From a checkpoint of a small transformer trained on Wikipedia.
Size: 9 layers, width 224, MLP 768 SwiGLU, vocabulary 8192, 8.69M parameters.
Training: a variant of Adam for these matrices, 227M tokens, 13862 steps.
Each number is 500 + 50 x the weight over its row's rms, rounded and kept within 0 to 999. Layers, rows and columns count from 0. Numbers have three digits each. The size before them is the row's rms in percent of the matrix's.

# layer 2 attention value, 256x224, rms 0.089, rows 150-207, columns 112-223
097:567536502453504508498388561455459462478481543462454533508489462526573472463533393525489449526541483562503437566497594507491442483538490582565472511556476522584432489459414525473441492457425456487463503585598558527484505513562504504414504463565459477598560477446522588477520496543516534450492508455559589443497515634441471554488519517488
075:513498507469541498564496467483553519524490500435482508427502501511566490508560506579500479495480545574519564556471528522540561432510494515523611537568460505516540518464442513501417453556463560459400535473648576481621480551553492492426483496454555491529455471434441589463564459446541564492507550419549491375557523455494494513408482416578
107:520490449625539453498428487538537513539469529501423589493534517555540447405528517532475499439569382538549533527516563510447437512475496492482527504491485497560466518496415513420561482518494550505474530615537502436466535500537446489397491526543431518493504471476524449549527573533478499493520569434417512491514473527539579489485383437532
105:480543575689456475444394539486387426487484524461521514532478515465518523453574521379489481532527543546515452540482547532525467528542477509411425494519442470483447504457519465516494533429515433584478479479494602440532478569535554455483511507480501544498517504499506479450371538555517527411504424560425505539519506450436556511487469521433
104:442516512521498448459623526519519441561534461469510478462480425521516505489396472479513457469542461458561455476551538528528515480531555439511532442452498571506503490573496463570543538494624464435528473543473416477509451539408541531552501523495474514441534448444473382567477558643485502481490492449483498488455567571468544467422477502463
085:485434628514526490542509528464477488522496556486461468518533578446545497547468459441472539475430489429371472468558378417633435505455505540541448536405546483406515527401561455513543458421540480480542565503449433543424500549479490501567555453451447467399548512502523520445414464451486395418425503513528468538449461586483512478574517465414
100:588424385415561530546549517495498471582574484470510584405485521561543561539413408616523510582436417440432524498415553478483500398438555469537518479493512534432423498483398564459470493547514558489570476552587417596401530495538545520530480516506468528457577482494580491499406546497430515562490452415492564456542476547406463520531467486528
098:568524558426417448575530433502546496458522505533487421384473501495467448534472441543545461459496505426475519481539498511589484590495488574590452505473493554529537489553674449560479415463576553470478445515542435552520507525361564495597481473605556503571493547504474523526524495445455381600489546502499491518400524476500505500470528491529
073:556486517455440509514496501501516534334537491542515523524489480489567506420541524461538446571519560528433398476476528584447474612473444544568440556474496585536469491509592483577419500424472416458519522539518485492480514492452507428530501506525515454566529511495489501530531406464496402509557541598504502522450530541532524563554561564443
105:483451557503503522488550479431476543511411379537538496455467433472469542557529665510508503455478524538492455498598488537563551519552523473528418490573606501456539493479469462524535482545425552508554522459501572495568460477477530514517497476489538495538516489508514493566498460615475524605502386434529535481586472429594530487504485542504
113:404418509512433477473528489480583593494477469435540494567517604535523579499425454406554486516379606530484565498552481458528481592519493471494509459476453471463576470602544495573456559499592452491533462424505549447607474481496517441505510530453575478471395479502461440505489446468520494320473472608559512523445526440468443493462523503629
108:388481542477506357449595479495534437397559527410498423509557438525477458492553478503486484461468594523464519448471487410510531558483529581476579514418509554422487497523488478518492429517590559488549511437533390490611522535505527511530506562574616479453514458522506521527493415431518513437479483525475468416543491474536448528448555496538
119:620542535514514501527456470564432401537502545506532439423503517470454528564455329416506502533516511399534555495491528540483500431501452545486423440526517557451440496550591492512436463509587481537518362474459473603508501453479565458590503503498447516530529523534577465403428560549451445506486500458460507457500611573424534431524614517471
080:476451505503491460511581592475450460413506519460538501568549527547489569540439496538508500495468548489401477389522494383438483553497502539431505510445452573429518480606478491524476505546617523465595441440494388561478499529518549526578499532555521502401529463485471409546489478520473480396449484630483460532514419527525475516491480525501
085:540449503470425563559436448437641553396509501569490523535503510461575480498531485533536432543520515571461470473442513577492434596476464565511488469557492543611501420520530612549488519445466499491470484539574510492480500510426529491448456465552582545654541472519486549494633480403535466494537501544463475489428476453469473579451505549552
102:443534472520511437499553614457438457426502551439470495611566503513492505545523496479507517527467504499443476532486398403456503469492502555436476593415489443439517513491427528504599476468493549477466524421452554471514466548621474541473499542467518500416492490538494503426434441453549537401392471593480394481510446442506440500531494472494
097:438503565466511450494489485468510576429477432541540488586498543488527565548464522433510504485408674623457536538572428419493510560514497541520455529500594495412517489511515479509485490524550550525517589362520565476551505435501416531488489498452544434523493514528488514478589475440509498507470492503555504530517512409478490483514600527657
111:457486509515517492468514565435499541406487559523474629525499471478609481485522582537472518470466572579505473510560451416526456568506495553486478570463500483477585504354483520536511437531461576435511622585559519420433472575584528554494484515498515467431566454511480566496501434482539480516442480496425484494517438536525546525463513422507
090:577538593568570581494425566477487506522384556508454571622536569454531498461520417431476514478508541519462453534566436457532448437431465570494402559467511453519448487495437474448573490465473481487557505470500494499418535487571452531488565438460417455545549425495486489543481518488535413410453491502560510554543506533434567459569599464411
099:458534569483440462533455472498525500500423502487506485455432572450509488427517510481464533516492544565472506596597463517595497560542525535544558517526404537533508493506554512455526461478613484468452516563537511417520450580413441493512509476494553502528483551497419587521469534455532509431528482539503586565484573407444610484496482439475
087:549515457525435480494451599443525493434548435483442530504448446597546510507506403479569459490478497521407411561513526421518439553541427521517432579462475445512459438475436484583502517420517537475523530540651524550514534530598525505447494494600550547569570426491510489419445491498544531360395486521506513485436442552411429517480469558587
093:520442489479488525437475488496592562420517497569523545464432508481487469509456498461555440449544530529511459450459529460464462589502415578527497484534537500517535490456605419561423531482578505545489491474449456487460516444374504500514502549524494389538580451482486444515638444532510444558551582533478464481507532626545503539475488517521
100:498502507582445425511574458482477459583525538489484505489504521457425512431577565490438497591473426536511604543449516573554482489450485539447544511404387559451383521522470506403547473529520519495431467536497510500487524536493454506499496554511555488510507534511513535532402526476510512613593468500555516462576474440474500484472439444526
101:565558452465561520546527531548525559554420484464520514466497434631532438502506462507501499405569463554502558550597473441429519478505451497501552526568506482564628472486437531448511468613496625447500586483608539488545519544568469536467444501521494441507456457460408551507557467575529580469440547444486484492516423560449461421452478441532
095:467512521553562509481483566455447523439471515523463568547564511502468567518575553466479550547451512564331595522533377413528487534490454506437427526357476457435548503498438527435604456482469635493563502503429552520456468529636436506491499552432542485422461508538509516472500464453552522421415454529460438498534503495480547380547471475478
086:397414493549497542475623454526560633546500479438581464460493622531533515501431472476541472490458568526555575499494500553541509570513536397509554498516516517439445475460558412607476546507613423486399533488500498469563530503421556543541515554480605518485485446524506466488486536480551512482574478464532512487500591419455475559476463507636
105:539531455480605492472465492487485489476552549397442520519571515552505442550560518481487508525512307420421566448387481470527492486458475454418488508467485461514452527466488510420539542512509446514420529492486483521451570436510494503472502547514544540424456538497480516421596490403502473507448557601495423517528403508499415504517439422429
101:459418437470467522503565531489558625537509581462521500558549736494517505550510451568526490520405505603514570503470450452502436505492524520453589540447423472531429489471486498480407476502543494485427511504574507518484497471500442512447515541456552538466462453529469537468509487351549483452514564550561492522482455447497465543468473418559
104:442491557576584453466482485538512502500507413517567457458565529463537565546431430396500489504455498431529463500536428477502541533494491438498513451403639568397494514443573473547551550430523456494559476477420497483542456501449559507528510508399458474421464495533528456425450447503488490377400388402492499502521602542459545436537536559416
095:520584572555455487513488588488457403502507510493536508466491488471557569552487413417477558488483553531490487542512488422541544512498476470457442490535464462528539444538502537522561477480494557502585516495518579487511453564440493505522490475449521520538492522494496542344424592519567595446463400533488517461468570460338480423519610478518
094:498527474521481426501518539540540488517520442499538550439474478572579496504457558442507513414511402396460483496596407423535501558502466421549453475444493524524571457578496558525629498477509606499571517579487455438485477523453476527531495513522489450466453508479415518443558530477512491474442489581479458565453502512507536405506499431459
094:405502496447421527517487507425537488512501518511528425625561500439501590542501514523567428579435523493490470447475508509428496525539562486442552450443559557549464428558457606559470537511526529494455400523485555474515429464525506517472355594576561572520484554577573510437548526508565593477457483478428511505394504426459476536427495548523
111:563520471480526467484508507497417589400557492508455459496526432592522426460462540530476485449543516485384512506538477454475489535594461535542411527550529434509547495512497501535479489463494527509550547442549604529505565473569408484485477429570528494477455558467493540485577437542529524505433487600529494474471390553524458495536510459544
082:477521585547521521460541511531411437538548518478534509490495511466477490538413473454442531538473513405456449417574420479576471530507509469489437464476546480460454462507548495560593462441608431532587539519394448482439504515391513475634586473424479523397499529539483468519406546494493424529513390629480478558498542520521566467587515494368
106:564525505449472499508482472522512427545501488435481530487434416522522557449458421504486509545493489461536483530590558517461486428450482529605500468427519570498359493593491569453593452572509558512526454612586434491530484483564433521469486509550411447584548439490598494546495576520438494553591490450558520486486571501463561443492600531462
081:460485574621548470471355440526593522529502506538515508522493509487543513484538490374442456481510470578518541551542510496503481611575465494490498485588570461533524476426453491528531532471426520557471574575474541396578514491458454467375508516489461481576486490473469508447515520440554529389525478432504506493470554562441557509519487503506
078:481479465470481540479577500547562487478510447448516440498457527560471492488467477476493576437540498443593535493557460504541586542492516404517609538578463499486583476542519463475448525496473489487521567527517482498640472551377523501543539517462532484483464555479370492502553493446494544436507517575523472491510506454542522504457476585539
091:578494520468467530509507470563544495513534452564484438443464391478501514412474389547461545529512446452547446476438490570443526437424515460593582483389595541548500482512475528517491500495340469494561486587497458534529456473517498486507503487464472456567536452515540537495500508541479515484528530448562487499465551558442511461527585525441
102:577464486521572470540546520602446450574497520401525485419501580626511514490477346473482513376503463400449557504558495433533510461455466496523494488521421496470540490532506435498505467529574530465487508487539447528472550538473525534584572489478458442453502470472415464504444530519510460426396536536555510485545520654491538404495469461513
108:469510435457494475482608588522466452490603535471483527468549418528513468472500510573507528503495392390466439465515404425510505504466526456528476524330486566434571510524511530519596502483552515432528499552471396526400468542521506611594496545518500486388525506487525464425434529495469496513443506573447435533455480474474458444518449487414
095:579535512499395434467456540503514466445480464485473502505463443488494505540482356408555497525559514424531450529497481484479523443461471535519578559456441518502458520516544475517592543476542532536411523493480438464513445521529506481498505511552461427595529473532511519478444484508507534414509516387536502510502552510535506512517581534524
089:468549476501440480527592550517414508519549491518492454441475504614485481480444515453492476497520475437415532505537543468544469548581519393493376472605420493541547490590479462560491515450591445506540422479483516532490507488454504462520501490521501483424450527468438389509408564518560492535470459568513496480465512511529490453489394510535
091:429512515505486495525500473465445443531483525524412543557539460389503514556481489458433496493461565455458457442620481464586437473494527518516437430431548397495465584548497456512555438419504527516526513490453415471451481447435468465452576441434461438414522530533583496597446501430567397583531408506544434469523546463551492459599497514445
121:490484411437537465501563511620500591455524532499508464508555433508435434454525496452541494501563493497606463512441537537407506494395459609522565517428469577503543496439452491522449520542427476444539474444497542579468447493455443468498488485429495481452462433512553542473397469596486467413591535525489466499578451469442456563470546502551
085:517507489516529445519668452542561511468452464511479431490511463536517487501538485521478556442482462514543537505465508532383609518488499488576606566461425477483625477427415484563404511622555427497569480413494486556540445510409527491491492507510509519518457417489549350566394521472454523487426439525515529509535505457449559444481516554504
082:491482477609496488550504383444497562407489453477504616611445551500531471509486551428569387506575524524442389448520508581515470509525486536566410425548562467511406508539470583465488576432490574513537501515452511523463573478515512569413496400521481477540539467479567529465532548587507457519497512451540530592498455545615561609551488508483
097:592586453463480608536537480513545529589433445493509460538490515480545434537456521524466550480511406444476432478491444461563489434487454390516450450533478575528518457630516454466560488509437523550518455494513468474491443432442544471520520536452520458524534586493489471581544490527507486574486437439562506531623543537485423479526449485506
100:599576493486423527558465494626495495548462441576516408537478616482505491700523485527618487547515481459521517440460519557515520433474456525508513490513489593521509524513501423507435439535382470463462531497555460533537454409486459416504513486474468522534500507489478421459451435515396465493462439438541464474521487601472468500549465477499
088:524576508429520405509554514454504495516558488405481471442478522496536485553519449682471476479507437432454467510529503481463565510542477400550503512487470469510584492469544577513526550465557467541581494519536489475556477522344488454557512564464515479529478484517485574431542512515504497441445525600502524456514580506501562472453433545546
078:521598548579450484501512500522473343507410538471432558546534483509546580563534545611514484438442506500461550378580493452625438513457511552467549442480473490565469465534580476462539466567533562506502405551565447492495547443449529574549522468594550568502484484538489491419433509422449497460465515528531532506534445571533484521483453479425
096:385461485524466478442550478429515497514531517579470485410427490461422461449498456402440504442466590548507463582554516461484454551531538445542459548462475432500543508518490427558490613486593495636518557507503513447510482566489523492541497555565495425579533548477501484536557456481541541541560458520503401521414488426515577503458484552511
095:529465475470516461522475432572416426544528573563515563414478511470501433434514538451585463483525498394525538542463514547559565449479524517486581564500530483456453477513412526568494518462467454469479401443490448522591483465516555490589502491472500512450469529537542555430568457488513482528600540457496497476568455498470504614475575525537
096:543437426407518488474455551543519497587512518499439423385531412486547487502493474467451542520508461424567583550494502480456514522460466415444438487444450524499559555457576422434494471459479503494474475503464480484441419566519481498562496555546502429457496542515566590530495534523482453508484530563527540505532497320501444474526526502512
101:435477506540497438423602432519480579475540546543490501547547500457457357512658475539517511415512570545471518497572531485471511580450531499516506549476526447543440514391504511471527533433527474545613524423541538438471469484442489508419514522507518533463500466489474542455430528489564541437569466543529445469479485524525541514505466521476
091:505519518548459557501500551416529487442441449480482555600464519529504590607500571534512454475525438601436466465557468505529482545498535552572485506527603526448576457368484531519467526554450550528544427534499519525542461485483470440424521551510507523484502469487540486342414552502428411481431521508494488483479459559532559513495474509558
100:430508525507600501536500523530495451555557490470570415505505536490488502494561542528596437577495499526553452592426503517512481531525522486568573526542459541498444470551504541531499476501469574472429438492587461536584555543569494450547473457430506530595418510480489574505419410522445501436541507497521425472455474537445488586489585548546
123:540491445495447465525462549486501518544501487497462429406503506460588399493540485431443505505500445491576529518496495477546480484620474347447469504519443480476532504632472426506500598526535505508500449492506502602498523495477522490591499524448532505566490590486516466584561451480603459519475525551489489488505519408469478519480523516547
101:481553612567486450470573498406544453455529503490481524514568476539525620487444443538445486412497580557413586490610504433547481531476518490499561464475507402521513485515589578432568539512587497479559458550571483460475535516488509592565494465650571553514466521496434507439505597450501541423467490590493530470484464466522570415436471471468